Weights of a small GPT-style language model, trained from scratch on English Wikipedia.
Size: 8 layers, 3 heads of 32, MLP 256 ReLU, vocabulary 8192.
Architecture: no biases in attention or MLP, untied embeddings.
Training: 90M tokens, 5488 steps.
Each number is 128 + 32 x the weight over its row's rms, rounded and kept within 0 to 255. Layers, rows and columns count from 0. The size above them is the row's rms in percent of the matrix's.

# layer 3 MLP up, 256x64, rms 0.206, rows 142-194, columns 0-63
size [ 94 102  97 103  99 100  88  85  94 108  93 100  91  99 105 115  99  86 100  91 100  91  89 112 102  90  94  92  96 103 100  95 104 109 103  94  94 101 115 102 109  92 117  99  99  92  94 103  95  98 102  92  96]
[[159 108 149  78 172  78  76  95 143 141 166 126  97 101 181  65 186  84 172  87 146 179 170 109 149 125  95 118 135 116 127 185 150 155 111 123 133 123 120 134 123 149 143 100 151 130 118 108 117 196 144 159 204  80 123 141 141 117 148  77 129 157 109 155]
 [ 96 100 153 103 129 113  73  66 100  76 109 162 174  68 123 134 102 161 114 100  84 156  50 131 163 141 103 144 125 109 121 101 126  80 105 116 191 169 158 111 183  88 136 140 154 127  80 121  80  95 145 137 162 103 120  99 134 171 131 127 178 144 100 129]
 [123 116 126 148 114 126 114  95 127 154 149 102 125  67 124  81 120  90 161  84 161 116 115 185 160 180 179 113 139 100 101 145 167 196 156 125  98 152  90 139 131 130 114  86 162 131  71 137 118 176 205 111  68 121 135  88  93 127  83 146 139  92  89  95]
 [115 142 147 134 136 128 117 147 168  93 107 123 128 130  65 128 135 159 188 120 154 118 169 155  71 143 113 109 186 167 127 147 137 119 119 150 115 187 182 182 104 189 103  94  78  53 118 161 192 169 112 137 147  99  80  94 157 136 151 114 128  88 119 135]
 [135 127 136 116 156  85 106 139 133  98  94 157 144 124 146 112 145 156 162 152 109 170  90 150 131 176 144 168  70 107 146 131 121  71 181 176  86 135 152 159  69 167 142 127  94 154  76 119  92 137 139 110 163 120 135 100 210 104 180 100 197 122 136 170]
 [160 144 127 162 146 149 128 134  96 166 103 146 112 161 183 103 157 129 101 139 147 167 194  75 127 123  66  92 173 132  94 134 103 185 138  91 106 176 106  93  79  63 104 110 110  90 124  94 169 112 143 177 117  88 183 130 103 121  94 166 117 155 160 121]
 [124 106 135 113 125 191 171 124 117 146 156 165 108 137 129 128 171 135 176  94  92 124 131 168 211 174 113 181 142 141 169 161 182 128  71 156 112  63 175 152 185 157 110 136 102 124 107 141 160 176 137  96 126 155 134  98 114 120 149 122 141 174 116 183]
 [ 97 158 122 131  79 143 118  76 153 109  87 100 140 123  69  85 139 158 110 134 189 149  70 103 172 113 131 138  75 132 116  66 136 124 117 236  78 175 101 128 148 115 176 117 141 156 116 146 120 122 117 107 167 140 158  95 141  93 145 135 107 145  86 149]
 [128 122 182 126 189 103  97 130 107 146 109 103 102  99 121 107 155  90 105 148 108 216 152 117 180 170 150 134 161 131 134 112 138 149 126 184 128 136 110 140  81 108  56  67 154 116  99 108 156 183 131 134 198 150 120  63 120  92 129 128 121 142 109 171]
 [140 111 146 153 212 106 128 144 157 133 140 100 137 153 108  97  98 126 169 129 136 186 123 106 107 144  67 146  94 156 114 107 116  90 125 198 130 133  66 151 150 112  95 132 129 119 108 103 102 181 142 136 200 113 133  25 100 133 118 114 104 183 140 128]
 [163 107 120 128 160 155 125 132 116 113 162 126  75 126 113 113 136 106  99 110 149  89 137 137 162 133 162 156 123 124  61 111 173  70  86 124 173 156  96 161 116 157  96  85 128  68 146 103 100  83  51 198 179 156  97 126  79 138 148 132 112 149  72 146]
 [117 151 104 131 146 107 133 148 141 184 178 165 182 139 143  96 146 170 145 114 224 166 104 105 122 158 191 128 112 150 151 148 165 121 187 132 107 151 101 148 145 137 102  93 121  93 114  73 153 141 209 116 115 132  96 147 154 125 117 134  49 129 144 154]
 [129 128 146  98 108  98  92 113 192  84  89  89 137  87 129 196 131  96  98  83 127 116  85 123 192 118 153 130 106  97 117 146 121 138 116 160 172 114 119 100 120  83 135 134 122 163 114 165 140  81  78 157 170  78 128 102 107 174  67  94 176 101  77 143]
 [100 116  75 198 127 140 195  66 161 113 103 122 119 136  86 138 106 104 128 155  96 130 126 159 106 153 136 127  85 148 142  89 172  50 154 138 111 122 104 104 184 109 113 150  99 155 118 207 131 180 127 152 191 168 136 150 136 168 154 138 140 126 136  99]
 [142 175 120 144 170 181 115 107 143 168 158  98 131 117 185  98 108 135 144 134  84  86 162  72 141 152 164  93  94 110 158 132 115 130 139  97 137 165 165 182  94 145 183 128  93 156 118 121 230 137 166  72 148 109 100 164  99 124 112  89 128 133  95 139]
 [145 212 154 165 179 117 126  94 179 156 131 116 149 142 175 112 141  91 132 145 118 220 149  87 118 117 112 131 158 101 126 163 131 130 110  90 112 136 131 105 143 106 172 137  91 125 113  93 156  63 148 119 201 115 136 117  93 121  82  96 111  74  79 145]
 [ 95 159 149  97 191 213 220 130 123 158 138 179 143 123  88  86 133 117 124  75 132 178 119 108 112 143 105  92 115 134 138 162 176 109  88 127 117 114  95 134 131 181 123 129 152 145  69 155 116 140 174 117  94 147 190 138 131 125 110 161 156 168 124 129]
 [157 128  84 135 122 150 129 111 159 142 151  41 121  81 177 160 102 110  83 139 100  47 146 132 121 128 108  98 110  92 162 147 124 117 114  65 108 144  95 166  78  74 118 121 165 107 157 177  88 180  93  99 151 115 137  97 139  87 130 149 138 125  79 103]
 [ 88 138 169 124 123 140 141  78 118 117 170 147 122 147 142 127 194 134 131 144 115 195 173 124 176 111 100 146 115 142 103  82 145  80 110  61 125 130 101 150 110 131 101 102 106  91  56 201 118 144 106 126 158 133 128  57  81 102 139 165  88 156  82 134]
 [134  90 116 203 165 104 108 149 131 166 156 127 132  92 165  90  98 106  88  88 147 159 145  92 142 155  95 124 179 134  86 153  89 136 108 109 136  78 161 173  68 131  90 134 118  79 107 166 126  98 126  97 128  73 158 175 131 191 120 110 166  83 161 120]
 [100 140 150  85  69 120 153 114 134  91 192 104 139 142 135  98  90 207 111  65 174  96 157 126 145 130 157 120  95 121 172 124 109 122 161 144 131 145 158  12 173 111 176  98 119 113  98 123 134 127 153 152 122 122 120 120 133 179  89 141 112 147 128 158]
 [123 136 163 173 123 122 108 114 140 119 172 174 181 142 151 136 103 129 103  95 164 145 123 139  66 108  68 118 164  46  98 101 117 167 106 116  57 152 157 116 158  96  93 167 159 115 176  91 121  98 115 163  89 114 104  83 145  83 124  92 182 128 140 151]
 [109 117 129  83  89 122 118 119 184  99 135 187 186 112 122 125 164 124 188 119 144 105 137 146 173  95  71 115 102 117 152 157 180 165 131 164 141  63 128  44 115 108 113 118 141 176 180 115 108 128 157 169 132 130 134 126 171  61 128 101 147 106 140  97]
 [163  81 139 111 180 134 111  73 122 107  87 168  99 126 166  86  93 169 122 121 139  63 112 197 137 139 148  95 121 125 116 157 168  80 146 150 219 135 126  74  90 160 141 134 139 109 123 129  94 150 116 156 129 164 157 151 107 166  99  98  76 128 165 153]
 [ 97  92  80 119 132 162 154 158 162 112 116 150 131 146 141  80 106 110 166 158 145 153  98 123  89 167 135 165 110 116 143 137 163  69 129 195 142 116 110 162  99 172 149 156  92  51 121 154 155  98 115 153 175  68 117 162 121 138 141  45 171 137 103  97]
 [104  97  77 139 106  60 171 123  61 131 113 150  99 111 126 123 113 150 157 116 126 107 199 112 164 122 124 102 118 169 173 131  69 129 108 118 173 190 137  99  77  99 130 141 103 151  98  67 148 128 148  97 104 153 121 137 124 151 134  82 142 108 157  42]
 [111 117 150 111 158  68 104 122 112 130 189  70 120  95 157  96 125 174 144 176 123 137 144 159 161 151 107  84  98 105 104 189 135 140 155  75 118 151 105 127 141  46 162  81 119 156 135 148 134 186 146 122 154 115 174  88 103  57 171 130 133 117 102 134]
 [118 144 140 161 129 144 183 135 145 175 144 131 109 132  96  90 127 121  87 115  94 136 128 107  92 193 125 106 113  80 151  74 103 152  77 174  78 126 162 116 166 131  91 121 119 104 123 199 131 115 132 184  73 150 112 117 215 174 166 138 148 157 133 166]
 [180 133 121 132 117 143  89  98 123 168 160 132 119  85 166 117  87  63 107 135 118 123  98 155 118 149 144  69 122  89 189 108 117 127 102 150 110 155 149 112 115 142 108 102 109 107 143  87 160 157 217 188 152  72 147 105 131  97  83 140 164 106 126 204]
 [140 110 119 118 120 158 159 121 194 123  85 118 137 141 116 196 128 129 120 160 111 165 144 143 150 148  92  64 101 120 154  95  84 111 147 105 120 105  91 210 120 125  92 143  70 185 155 109  88 104 145  99 116  84 173 127  90 121 117 103 113 142 147  38]
 [ 89 144 149 154 185 101 142 140 142  88 167 134 132 153 142 122 172 141 158  67 161 192 157 107 116  83 181 145 138  99 115 135 117 131  75 100 127  84 135 115  77 139 167 191  84 194 133 102 112 125 116  79 158 133 185 111 133  97 169  96 106 113 162 154]
 [139 121 126 128 181 141 108 134 187  85 115 133 156 138 104 107  98  75 178 110 212  93  93 155 118 127 145  90 177 141 157 169 117 115 178 151 138 113  85  92 121  70  54 144 121 154 125 134 111 141 147 130 119 146 138 152 132 163 183  88  93 184 170 123]
 [181 114  90 139 150  83  93 118 133 116 106 155 128 125 179 112 111 144 219 131 123 115 157 144 153  81  93 135 113  91 148 114 136 112 177 116 147  91 130 131 138 152  89 114  93 184 125 181 197  65  82 107 195 111 105 150 110 159  99 112 164 148 124 159]
 [126 118 140 124 101 126 139  64 192  98 134 143 154 142 145 185 133 141 122  97 135 154 136  90 163 141 150 126 108  81  73 110  94  67  59  82 125 128 166  98 121  63 143 152 116 159 202 104  94 127 135 103 163 108  93  99 129 197  83 121 123 136 150 132]
 [117 130 108 112 132  92 102 145 158 147  84 160 110 135 155 150 159 125 181 140 128 223 139 160 175 213 123 101  56 118 172 149 100 130 123 109  95 159 125 103 150  55 123 107 117 111  91 132 142 166 195 125 114 114 148 117 168 106 128 122 117 151 158 175]
 [110 149 138 166  92 169 145  97 200 138 134 134 113 103 164 115 122 128 125 117  95 126  83  97  55  96  85 179 162  73 129 178 118 155 110 127 144 110 181  93 126 182 134 102 119 132 144 125  45 107  87  80 136  62 139 107 139  81 133 128 122 123  96 120]
 [109 119 181 146 130 150  67 102 119 127 145 115 122 112 207  98 105 100  88 135 185 117 106 151 149 140 153 134 171 127 139 225 117 159 126 116 113 144 164 110 148  96 163 126 121 204 130 118 144  78  67 114 125 140  91 137 121 103  97 180 144  70 123 101]
 [146 149 118 132 133 116 150 131  86 141 145 140 114 122  72 133 138 129 142  76 128  83 118 126 106 154 134 111 137 173 140 195 118 147 173 155  54 157 145 140  97 121 128  76 164  98  69 138 136  17  72 113 153 162 139 141 160  88 126 144 110 178 150  90]
 [119 107 102 126 104 138 132 116 166 102 132 147 170 170 108  64 134 131 145  79 160 157 126 141  26 157 173 126  90 150  82 120 165  94 144 186 159  78 150 118 155  99  81 157 150 113 171  94 107 110  65 168 139 111 114 110 143  69 143 135 142 133 103 140]
 [167 112 122 120 142  80 173 205 105  93 175 157 130 108  84 112 170 185 142 140  77 160 178 115 141 168  85  91 135 103 141  96 159 134 124 104 126 122 113 104 128 147 109 147 108 143  66 113 148 143 141 118 128  55 171 166  75 118 164 144 184 158 154 139]
 [126 114 130 108 124 100 172 163 109 149 162 198 148 166 135 138 138 167 128 154  72 143 120  88 118 184 158 121  78  68 141 136 145  69 141  86 168 144 198 103 163 115 167 160 110 119  87 125  90 117 100  76 109 150 193 132 143 147 153  99 158 145 110  92]
 [ 86 127 120 189 182 133 184 148 135 126 126 200 153 116 114 158 151 141 126 200 100 141  79 177 136 145 119 138 142 136 126 162 124 129  96 150 148  93 165 110 112 155 102 138 121 210 182 162  38 150 129  79 130 154 140 132  88 117 135 139 111 131 158 148]
 [145 104 126 157  99 143 156  99  71 104  95 113 127 120 174 122 142 184 132 111  97  23 142 136 165 114 137 148 106 167 129 147 131 142 154  74 201  84 108 144  86 143  96 101 114 118  90 164 134 142  52 170 127 161 161 109 110 134  98 101 116  91 113  98]
 [130 134  91 133 108 127 161 113 187 107 155 151 185 149 119  63 111 144 154  76 169  93  66 159  70 171 199 128  94  63 168 128 135 140 155 135 129 130 188  82 182 133 111 149 130  97  94 142 137 132 146 115  83 151 132 156 141 135 114  95 108 132 167 139]
 [131 114  91 133 129 118 184 157 154 143 146 135 134 126 110 177 131 175 146  90 134 111 139 154 150 133 132 115 105 101 116  41 149 139  96 109  76 110 183  65 114 132 121 113  79 165 100 145 124  89  92 110  98 165  75  55 105  75 156 171  91 117 171  98]
 [101 131  87 125 139 135 127 138 121 189 120 166  76 143 155 108  98 122 125 162  78 127 163 120 160 186  87 111 150 100 138 146 144 145 141 121  66 150  62 119 140 148  97 182 181 138 174 149 130 101 165 155  67 190 181 137 182 126 138 131 151 170 156 103]
 [159  86 100 143 170 162 172 128 123 109  67  84 150 172 119  71 147 169 131 134 104  88  84 138 136 143 121 141 143 177 142 113  92 115 114 129 162 134 142  89 132 191 106  99 126 116 164 123  98 151 129 127 187 206 168 145 178  48 146 109 122 148 156 131]
 [119 124 124 192  74 168 160 154 159 146 177  90 147  95 171 121 120 115 185 138 120  87 129 117 145 152  99 137 112 159 135 104 120  75 110  61 170 116 159 142 156 166 175  97 114 187 153 154 139 137 115 109  88  71  85 165  95 191 107 123 168 123 151 128]
 [123  59 126 125 139 112 145  89  70  73 106 151 100 128 189  85 126 149 148  62 135 158 132  84 155 135 113 126  93 109  97 105  73 119 191 118 112 104  98 159 181 122 124 120 172 135 194  83  95  91 133 171 168 143 137 109 119 128  83 138 175 135 120 148]
 [159  85 146 125 160  68 102 159 135 130 121 119 102 120 138 159 151 233 142 106 136 141 113  64 151  83 111 142 133 173 119 152 140 122 147 119 174 105 174 133  93 115 128 111 123 150  66 141 133 178  77  82 213 111 110  94 102 118 154 103 144 113  99 141]
 [127 117 122 153 173 107 156 155 114 161 110 162 128 178 124 119 132 175 157 132  85 166 149 115  94 150 128 136 105 129 101  91 176 102 142 173  94 175 151 122 157 177  84 164  44 100 146 167 163 102 165 140 100 138 197  97 194 112 162 134 132 139 136 185]
 [155 141 128 100 109  92 179 139 141 128 165 129 125 186 170  32 101 118 174 149  76 145 106 108 181  97 116 154 121 153 139 124 184 136 101 144  94 146 177 129 135 125 106 128 139 175 155 138 169 158 169 108 109  89 198 113 162 189 135 144  88 154 121 135]
 [162 124 123 146 124  96 112 153 132 150 123 122 114  88 132 105 196 192 112 190 127  85 127  64 120  90 126 153 114 153 118 131 142 112 192 188 116 172  87 135 123 133 117 131 156  97 110 190 128  66  91  91 135 143 192  89 155 191 146 117 113 134 138  91]]
# layer 3 MLP down (transposed), 256x64, rms 0.106, rows 142-193, columns 0-63
size [ 88  94  86  97  95  94  90  78  77  96  95  91  91  93 101 116 106  74 103  89  94  98 104 103 107  87 107  88  89  95  98  92 106 114 108 101 112 111 114 100 105  93  98 101  94  92  85 104  91  93 109  98]
[[ 89 132 152 139 115 187 143 108  83 129  99 110 178 138 137 162  94 216 123 123  91  84 155 125  94  97 101  86 104 106 108 123 123 120 159 121 132  75 111 111 148 130 150 125 194 142 136 164  99  98 115 118  95 138  92 202 124 164 160 148  85 170 123  55]
 [130 120 107 118  69 156 113 111 113 158 122 142 120 182 113 123 175 113  73 127 145 137 124 164 134 161 206 159 125  60 172 132 113 162 104 141  95 170 102 187  98 110 113  58  98 149 153 152 117 157 102 132  67 171 139 148 136 151 159 125  69 150  78 125]
 [146 146 127 111 100 130 192 182 103  72 136  24 146 167 141 106  76 131 113 148 104 151  71 150 137 141  95 152  90 137  65  77 164 114 122 114 119 141  99 114 164 139 170 102 172 132 155 157 109  84 113 126 131 158 152 140 176 159 120 143 161 176 120 128]
 [142 157 163 114 119 124 140 120 148 147 101 129 144 132 229  80 153 137 115 126 169 119  75 103 140  95 141 137 129 114 131 120  82 152 104  89 176 127  75  57 126  57 186 134 128 142 135 125 161 133 153 125 152 108 135 160  74  89 152  89  51 137 137 150]
 [174 122 180 113 131  84 122 120 116 163 104 141 175 147  89  92 163 113 136 168  94  91 164  98 177 102 150 105 142 230 140 104 159 149  84 152 124 160 129 188 105 146  39 105 135 125 116 144 136 154 129 119 131 134 149 142 111 152  96 153 125 195 146 100]
 [ 91 155 136 105 126 106 127 116 139  57 154 113 156 126 106 155 107 145 138 103 105 104  84 173  71 171 133 155 155 152  90  85 139 146 188 185  97 162  78  61  81 142 144 125 158  82  93 168  98  99  89  75 141 125 114 139  90 149 127 149 137 152 140  77]
 [139 146 110  80 125  42 100 155 144 132  88 115 109 130 117 132  93 102 105 129 144 155  88  88  60  92 115  94 105  94 146 126 126 159 120 110 133  99 135 166  81 135  99 134 142  70 112  88 116 199 163 106  91 117 109 129 121 164 147 206  79 125 176 166]
 [153 163  79  61 156 139  78 149 100 167  86 130 101 110 165 152 111 115 151 137  89 101 109 112  80 161  67 153 126 129 155  71 124 110  92 103 148  78 126 107 138 111 130 106 107 120 147 107 193 133 113 167 130 140  78 206 148 131 176 152 143 139 191 140]
 [158 178 114 134  77  96 181 130 130 125 100 132 113 117 104 154 173 171 153  90 123  94  82 143  59 113 181 121 132 145 148  32  95 150  93 122 139 140 120 123 211 128 151 184 125 116 127 129 145 158 132 115  97 146  76 153 122 165 119 108 133  68 129 110]
 [114 147 150  67 110 168 155  66 121 141 216 114 125 161 140 168 130 111 123 182 148 140 103 144  96 110 122 121 126 127 115 102 128 117 156 169 158  96 160 119 155 184 165 160  66 119 205 134 125 134 104  98 126  98  90  98 173 168  96  96  80 169 135 126]
 [ 84 146 112 137 110  75 106 121 100 148  94 168 171  84 194 127 101 130 174 169  77 124 124 103  66 110 119  86 143 179 155 100 136 115 188 130 113 124 118  97 136 126 158 114 118 146 126 146 194 175 170 102 112  52 137 106 153 126  97 121 165 110 176 154]
 [117  59 135 105 110 120  90 123 128  97 132 117 120 135 151 146 151 106 144 140 103 125 153  99 154  94  80  88 168  97  78 115  67 152 106 127 190 119 123 119 115 131 123  71 149 204 145 172 129 164  80 133 132 177 179 126 130 142 169 159 191 109  68  88]
 [151  98  79 201  96 114 116 128 100 176 122 129 141 169 121 101 127 159 162 189 133 146 144 144 144 111 125 178 141 136 148 124 101 146 166  97 102 132 138 142 193 158 137  38 179 105  96  84 108 171 171 139 131  99 153 117 174 133 108 173 131 186 112  99]
 [121 165 172  98 136 179 112 109 119 171 130  70 118  86 115 156 146 142 120 151  99 120  69 138  82 127  61  92 112 196 139  48 147 147 176 133 112 167 131 172 117 133 149 122 121  99  79 118 120 158 195  86 122  76 139 120 132 134 154  78 142 154 118 133]
 [113 123 120 143 104 131 124 136  75 132 136  93 127 114 114 138 104 118 136 197 104 127  74  80  61 195 104 128  44 112  48 126 130 107 171 158 107 153 113 104 130 121 147  95 177 167 166 110 140 143 106 133 142 110  64 148 127 170 154 147 164 172 103 113]
 [142 179 134  99  97 199 109 105 156 117 128  79  81 145 115  55  90 133 100 176 173 109 114  84 128 151 154 119 146 130 111 173  81 160  90 112 120 110 151  90 158 124 104 140  59 134 106 118 113  98  78 105 178 116  98 143 137 160  89 197 132 154 138 117]
 [124 148 117 114  99 118  67 150 136  83  80 149 134 129 124 179 115 130 129 136 157 114 161 117 156  92 119 132 141 105 181 170  80 194 179  99 144 129 138  96 121  11 123  98 128 118 119 161  45 126 150 150 154 152 118 124 116 115 183 119 151 153 153 121]
 [159 117  82 123 202  74  81 131 133 109  99 144 201 147 116 110 165 118 134 123 148 215 116 154 135 105 126  85 107  82 123 122 146 135 167 151  78 119 134 113 170 171 143  88 195 104  97 135  79 125 124 178 104 159 134  76 129 129 115  99  97 113 107 123]
 [148 115  79 144 157 131 151 167 139 146 127 159 150 108 114 119  65 133 161  93  93  76 102 138  96 150  96 163 138 109 143 214 131 116 137 165  96 115 180 131 133 158 131 118  94 144 181 107 127 151 117 117  98  72 108 193 121 141 108  38 113  96 176  92]
 [107 213 145  88 108 133 116  85  83  81  93 105 101 134  57 175 105 108 135 112 104 130 111 128 116  83 126 127 108 135  91  82 135 145 162  98 113 142  98 172 154 129 184  81 143 112 144  94 148 140 138 176 145 204  93 119 122 155 142 176 109 179 113  99]
 [121 166 145 135 119 135  84 117 105  76  75 104  93  71  92  82 163 163 157 162 181 141 121 167 100 102  97 130 157 130  70 150  75 172 167 118 115 145 172 172 121 210 150 117 112 170 138 124  99 123 109 137 163 166 100 120 115  93 113 117  88 148 171 143]
 [181  95 148 109 110 216 155 143 153 113 136 114 196  54 165 105 154 139 127 125 152 110 139  74 111 149 104 149 131 119 177 145  96 117  87 118 137 128 133 143 105  87  71 176 110 110 125 130 192 114 132 109 117 105  75 112 123  97 113 153 208 100 127 143]
 [100 140 150 167 146 132 137 140  74 138  74 170 139 111 119 140  86 101  76 140  94 134 154 105 104 155 135  95 114 161 143 166  82 153 143 105  87 174 129 181 174 132 160 128 123  96  83 118 156 179 206 165 120 142  85 132  93 161 138 145 118 148  39 127]
 [146 127 151  91 126 142 170 114  91 161  97 106  90 166 180  88 117  75 148 146 101  78 138 159 182 138  72 130 110 117  83 117 166 166 129  95 127 121  89 107  93 150 104 223  89 122  99 128 168 163 139 137 143 127 131 159 177 196 159 141 156 123 107 116]
 [153 106 173  70 103 104 179 125 107 111 160 105 134 150 150  66 103 135 117 171 182 158  92 168  79  75 133  64 157 142  73 142 128 137 146 161 183 129 161 136 149 124  88 146 138 146 189 128 144 148  76 129 107 146 138  89 178 149 131 119 124  78  90 140]
 [124 175 138 154 152 148 143 189 136 119 170  76 143 140  90 121 154 172  85 108 124 146  50 139  57 127  97 137 130 128 123  99 200  78 169 197 102 114  71 156 175 140 156 155 131 103 162 164 107 110 125 109 126 100 162 135 131 165 156 119 103 134 121 153]
 [193 148 101 135  85 106 100  74 133  95 167 159 142  92 123 149 138 164  85 121 130 124 172 168 130  77 135 101 156  94 157  81 158 182 146 167 153 110 192  84  73 152 135 100 112 120 151 144 136 136 143 145 128  93 108 137 145 158 125 154 122 225 166 140]
 [149 124 119 116  92 120 115 116 133 151 180  76 154 136 159 111  96 124 159 163 164 147  94 176 164  89 179 146 192  98 164 145 133  91 134 131 166  90  86 150 141 113 115 150 125 213 136  54 145 132 114  56 131 164  99 114 123  69 121 117  96  98 106 116]
 [127 157  97  95  95 156 136 109 157 135 148  88 144 137  84 121  71  89 126 118 114 141  89 174 133  81 146 192 131 148  95 163  98 166 125 115 208  91 162 140 102 157 168  81 109 153 145 144 185 122 121 111 146 143  98  52 105 126 120 125 119 162 192 170]
 [165 138 188 131 161 128 139  79 160 115 117  94 117 150 125 106 106 146 139  99 153 178 138 186  97  85  93 119 143 155  76 120 170 128 165 149 215  98 124 151 112 112 122  94 116 105 143 134 127 220 103 100 124 109 163  87  73 121 158 122  73 150 160 116]
 [168 172  46 177 139 150 122 140 158 185 110 129 120  99 123 187 104 133  89 121 107 148  63 129 168 142 135 133 132 113 132  77 123 139 137 164 200 108 111  85 147 134 121 118 175  79 133 142  94 134 152 102 112  73 124  55  96  83 122 118  92 134  98 118]
 [122 107 113 113  56 114 103 151 102 126 133 108 131 189  95  90  84 100 135 181 110 128 138 127 149 109 148 115 174 153 128 174  97  49 149 116 136  40  87 115 129 147 120 198 107 132 154 137  88 121 146  96 149  67  88 125 160 121 122 141 145  86  91  99]
 [112 136  97 138  91  82  39 111  76 110  76 101 120 171 124  72  74  69 154 143 113  91 148 113 132  98 116 102 126  91 162 190 117  95 113  97 108 135 119 167 112 146 112 138  83 148 105 137 140  51 119 142 155  80  87 130 112 160  90 159 129 130 111 114]
 [165 142  83  97  61 148 117 124  83 121 102 119 138 181 140 103  96  77 128 101 103 188  85 129 184 106 183 160 123 130  91 131  84 188 118 122 130 164  85 176 121  94 160 161 111 166 102 157 101 133 137 146 104 134 165 169 128 127 135 103 115 176 173  81]
 [218 157 148 147 110  94 132 170 178 140 146 105  94 115 138 140 141  91 121  98  78  72 120 148 120 102 171 195 122 152 115 101 129 149 161  95 117 104 148  98  98 201 166 108 129 150 111  91 167 111  45 127 136 160  84  97  97 145 117 145  94 118 131 118]
 [172  94 205 119  77 109  98 111 120 112 109 100 110  59 111 164 121 128 117 124  95  93 171 182 104 109 107 136 151 164  48 127 136 147 142 104 137  62  85 110 154  84 181  92 143 165 120 110  95 156 131 130 128 134 132 131 161 123  85 194 135 122  97 145]
 [138 108 127 150  67 158  99 100 148 127 146 108 110 143 136 107 149  44 150  65 176 109  92 152 129 146 185 108 134 152 101  68 160  93 138 143  83 114  88 139 125 178 119 103 173  88 128 158 133 142 139 120 123 145 173 178 117 194 143  50 133 144 129 119]
 [117  77 155 152 145 146 104 128 130 100 120 135 131 158 150 152 123 124 134 164 155 155 122 142 194 141 135 155 116 108 154  76 154 130  58 103 189  86 112 131 133 117 128 139  96 148 158 108  77 232 192 145 103  93 110  99  88 185 134 106 147  89  86 107]
 [147  93 134 114 136 164 114 159 151  91 144  55 187 114 160  61 151 152 168 146 145 136 118 127 117 144 160 164 124 150 151 174 134  90  87 131 145 154 121 132  59 152 144 162 145 171 127 128 150  95  92  86 149  98 135 177 193 104 175 168  85  75 142 111]
 [118 113 136 101 140 216 114 105  77 162 101 107 109 138  83 138 166 112 183  70 145 145  93 175 179 122  84 138  83 156 156 129 134 103 128 127 174  86  98 144 125 150 116  32 119 127 159 118 144 115 133  84 139 151  90 124 168 146 136 132 182 136 117  90]
 [119 115 131 110 114 155  97 148 157 126 129 110 117 119 102  44 182 168  87  99 139 164  93 186 111 137 167 130 118 150 123  84 111 162 139 114 157 144 110  86 138 147 121 117  79  70  88 148 156 174 110 165 105 170 145 143 189 123 128 182  48 157 159 147]
 [153 117 100 125  91 147 142 111 117 156 127 138  67 119 132 114  67 176 164  90 135 114 181 157 121 107 116 165  87 135 121 126  87 136 121 147 178 131 211 106 163  97 199  70 122  91  53 103 117 134 111 141 123 113 104 138 127 147  92 108 102 165 136 192]
 [173  99 114  53 166 142 102 162 162 135 124 120 113 163 117  77  90 121 142  91 140 145 118 115 100 155 141  67 129  97 109 162 153  70 109 193 164 120 136  87 143 129 159 155  88 132 181  92 141 156 175 102 103 142 117 162 126 132 165 172 115  98 182  68]
 [133  96 106  99 138 159  77 115  98 124 101 137  89 142 117 133 126 135 155 145  87 147 130 143 125 160  84 131 167 121 126 121  81 123 153 127 132 107  87 185  80 189  93 148 113  87 121 146 125  74  60 128 241  61 138 151 101 118 116 151 142 135 108  83]
 [124  93 118  76 148 107  93  84  59 168  72 153 107 119 160 163 139  76 186 168 123 136 111 121  97 108  89 161 111  90 152 180  93 139 147  96 167 111 142 181 156 182 145 152 142 109 151 100 124 114  82 132 139  82 118 173 185 169 127 154 143 133 155 133]
 [144  80 104 184 158  80 142 107 146  72 145 117 152 204 100 113 178 158 156 134 116  94  90 143  96 129 168 184 136 123 100 106 124  54  96  81 120 115 143  82 108 159 149  85 146 111 144 120 120 143 103 110 171 121  91  66 125 163 103  90  84 114 116 115]
 [127 153 155  81  68 142  86 106 118 142 113 107  65  82 121 166 155 104 125 121 126 196 174  85 149  91  87 172 145 117 143 124 137 143 131 180 145 164  92 187 133 127 142 108 141 159 129 140 146  90 164 133 159 124 115 139  62 138  82 183 175 152 150  76]
 [107 149  84 149 169 149 145 123 112 129 116 110  91  71 115 201 156 133  95 162 154 141  94 119 137 139 129 186 108 145 139 144 128 124 156 105 108  75  75  87 146 112  95 155 171 109 112  96 153 164 125  89 154  86 126 180 105 144 174 175 213 112  96  82]
 [146 176 133 179 124 136 126 139 110 180 140 111 129 117 104 184  81 115 103 158 147 126 115 113 124 124  96 121 148 126 103 129  96  95  86 100 113 178 162 146  48 108 151 114  86 108  50 177 137 115 123  93  52 146 159 172 180 165 159  84 104 120  99 140]
 [ 91 153 103 120 134 141 191 127 116 147 131 164 161 135 103 142  97  68 123 112 114  92 156 188 119 145 134 118 114  79 145 144 149 123  93 141 143 107  71 183 170 125 142 135 140 163 201 146 167  69 136 189  24 143 122 147 158 110 143 137 120 119 143 101]
 [144  74 144  67 145 140  68  98 115 173 154 149 128 109 116 141 123 174  88 107 116  76 115 119 165 132 142 105 174 126 119 153 112 166 127 102 193 123  71  96  85 146 117 100  74 127  97 104 115 147 116 135 118 177 153 172  99 116 158 160  67 186 145  76]
 [ 69 107 115 123 135 170 154 136 153 113 185 174 130  51  99 135 115 153 155  72 183 135 148 126  89 134 134 131 156  93 119 128 130 122 128 138 178 101  78 118 113 134  68  72 171 112 116 130 151 172 125 131 155 122  65 165  63 137 161 123 129  80 123 178]]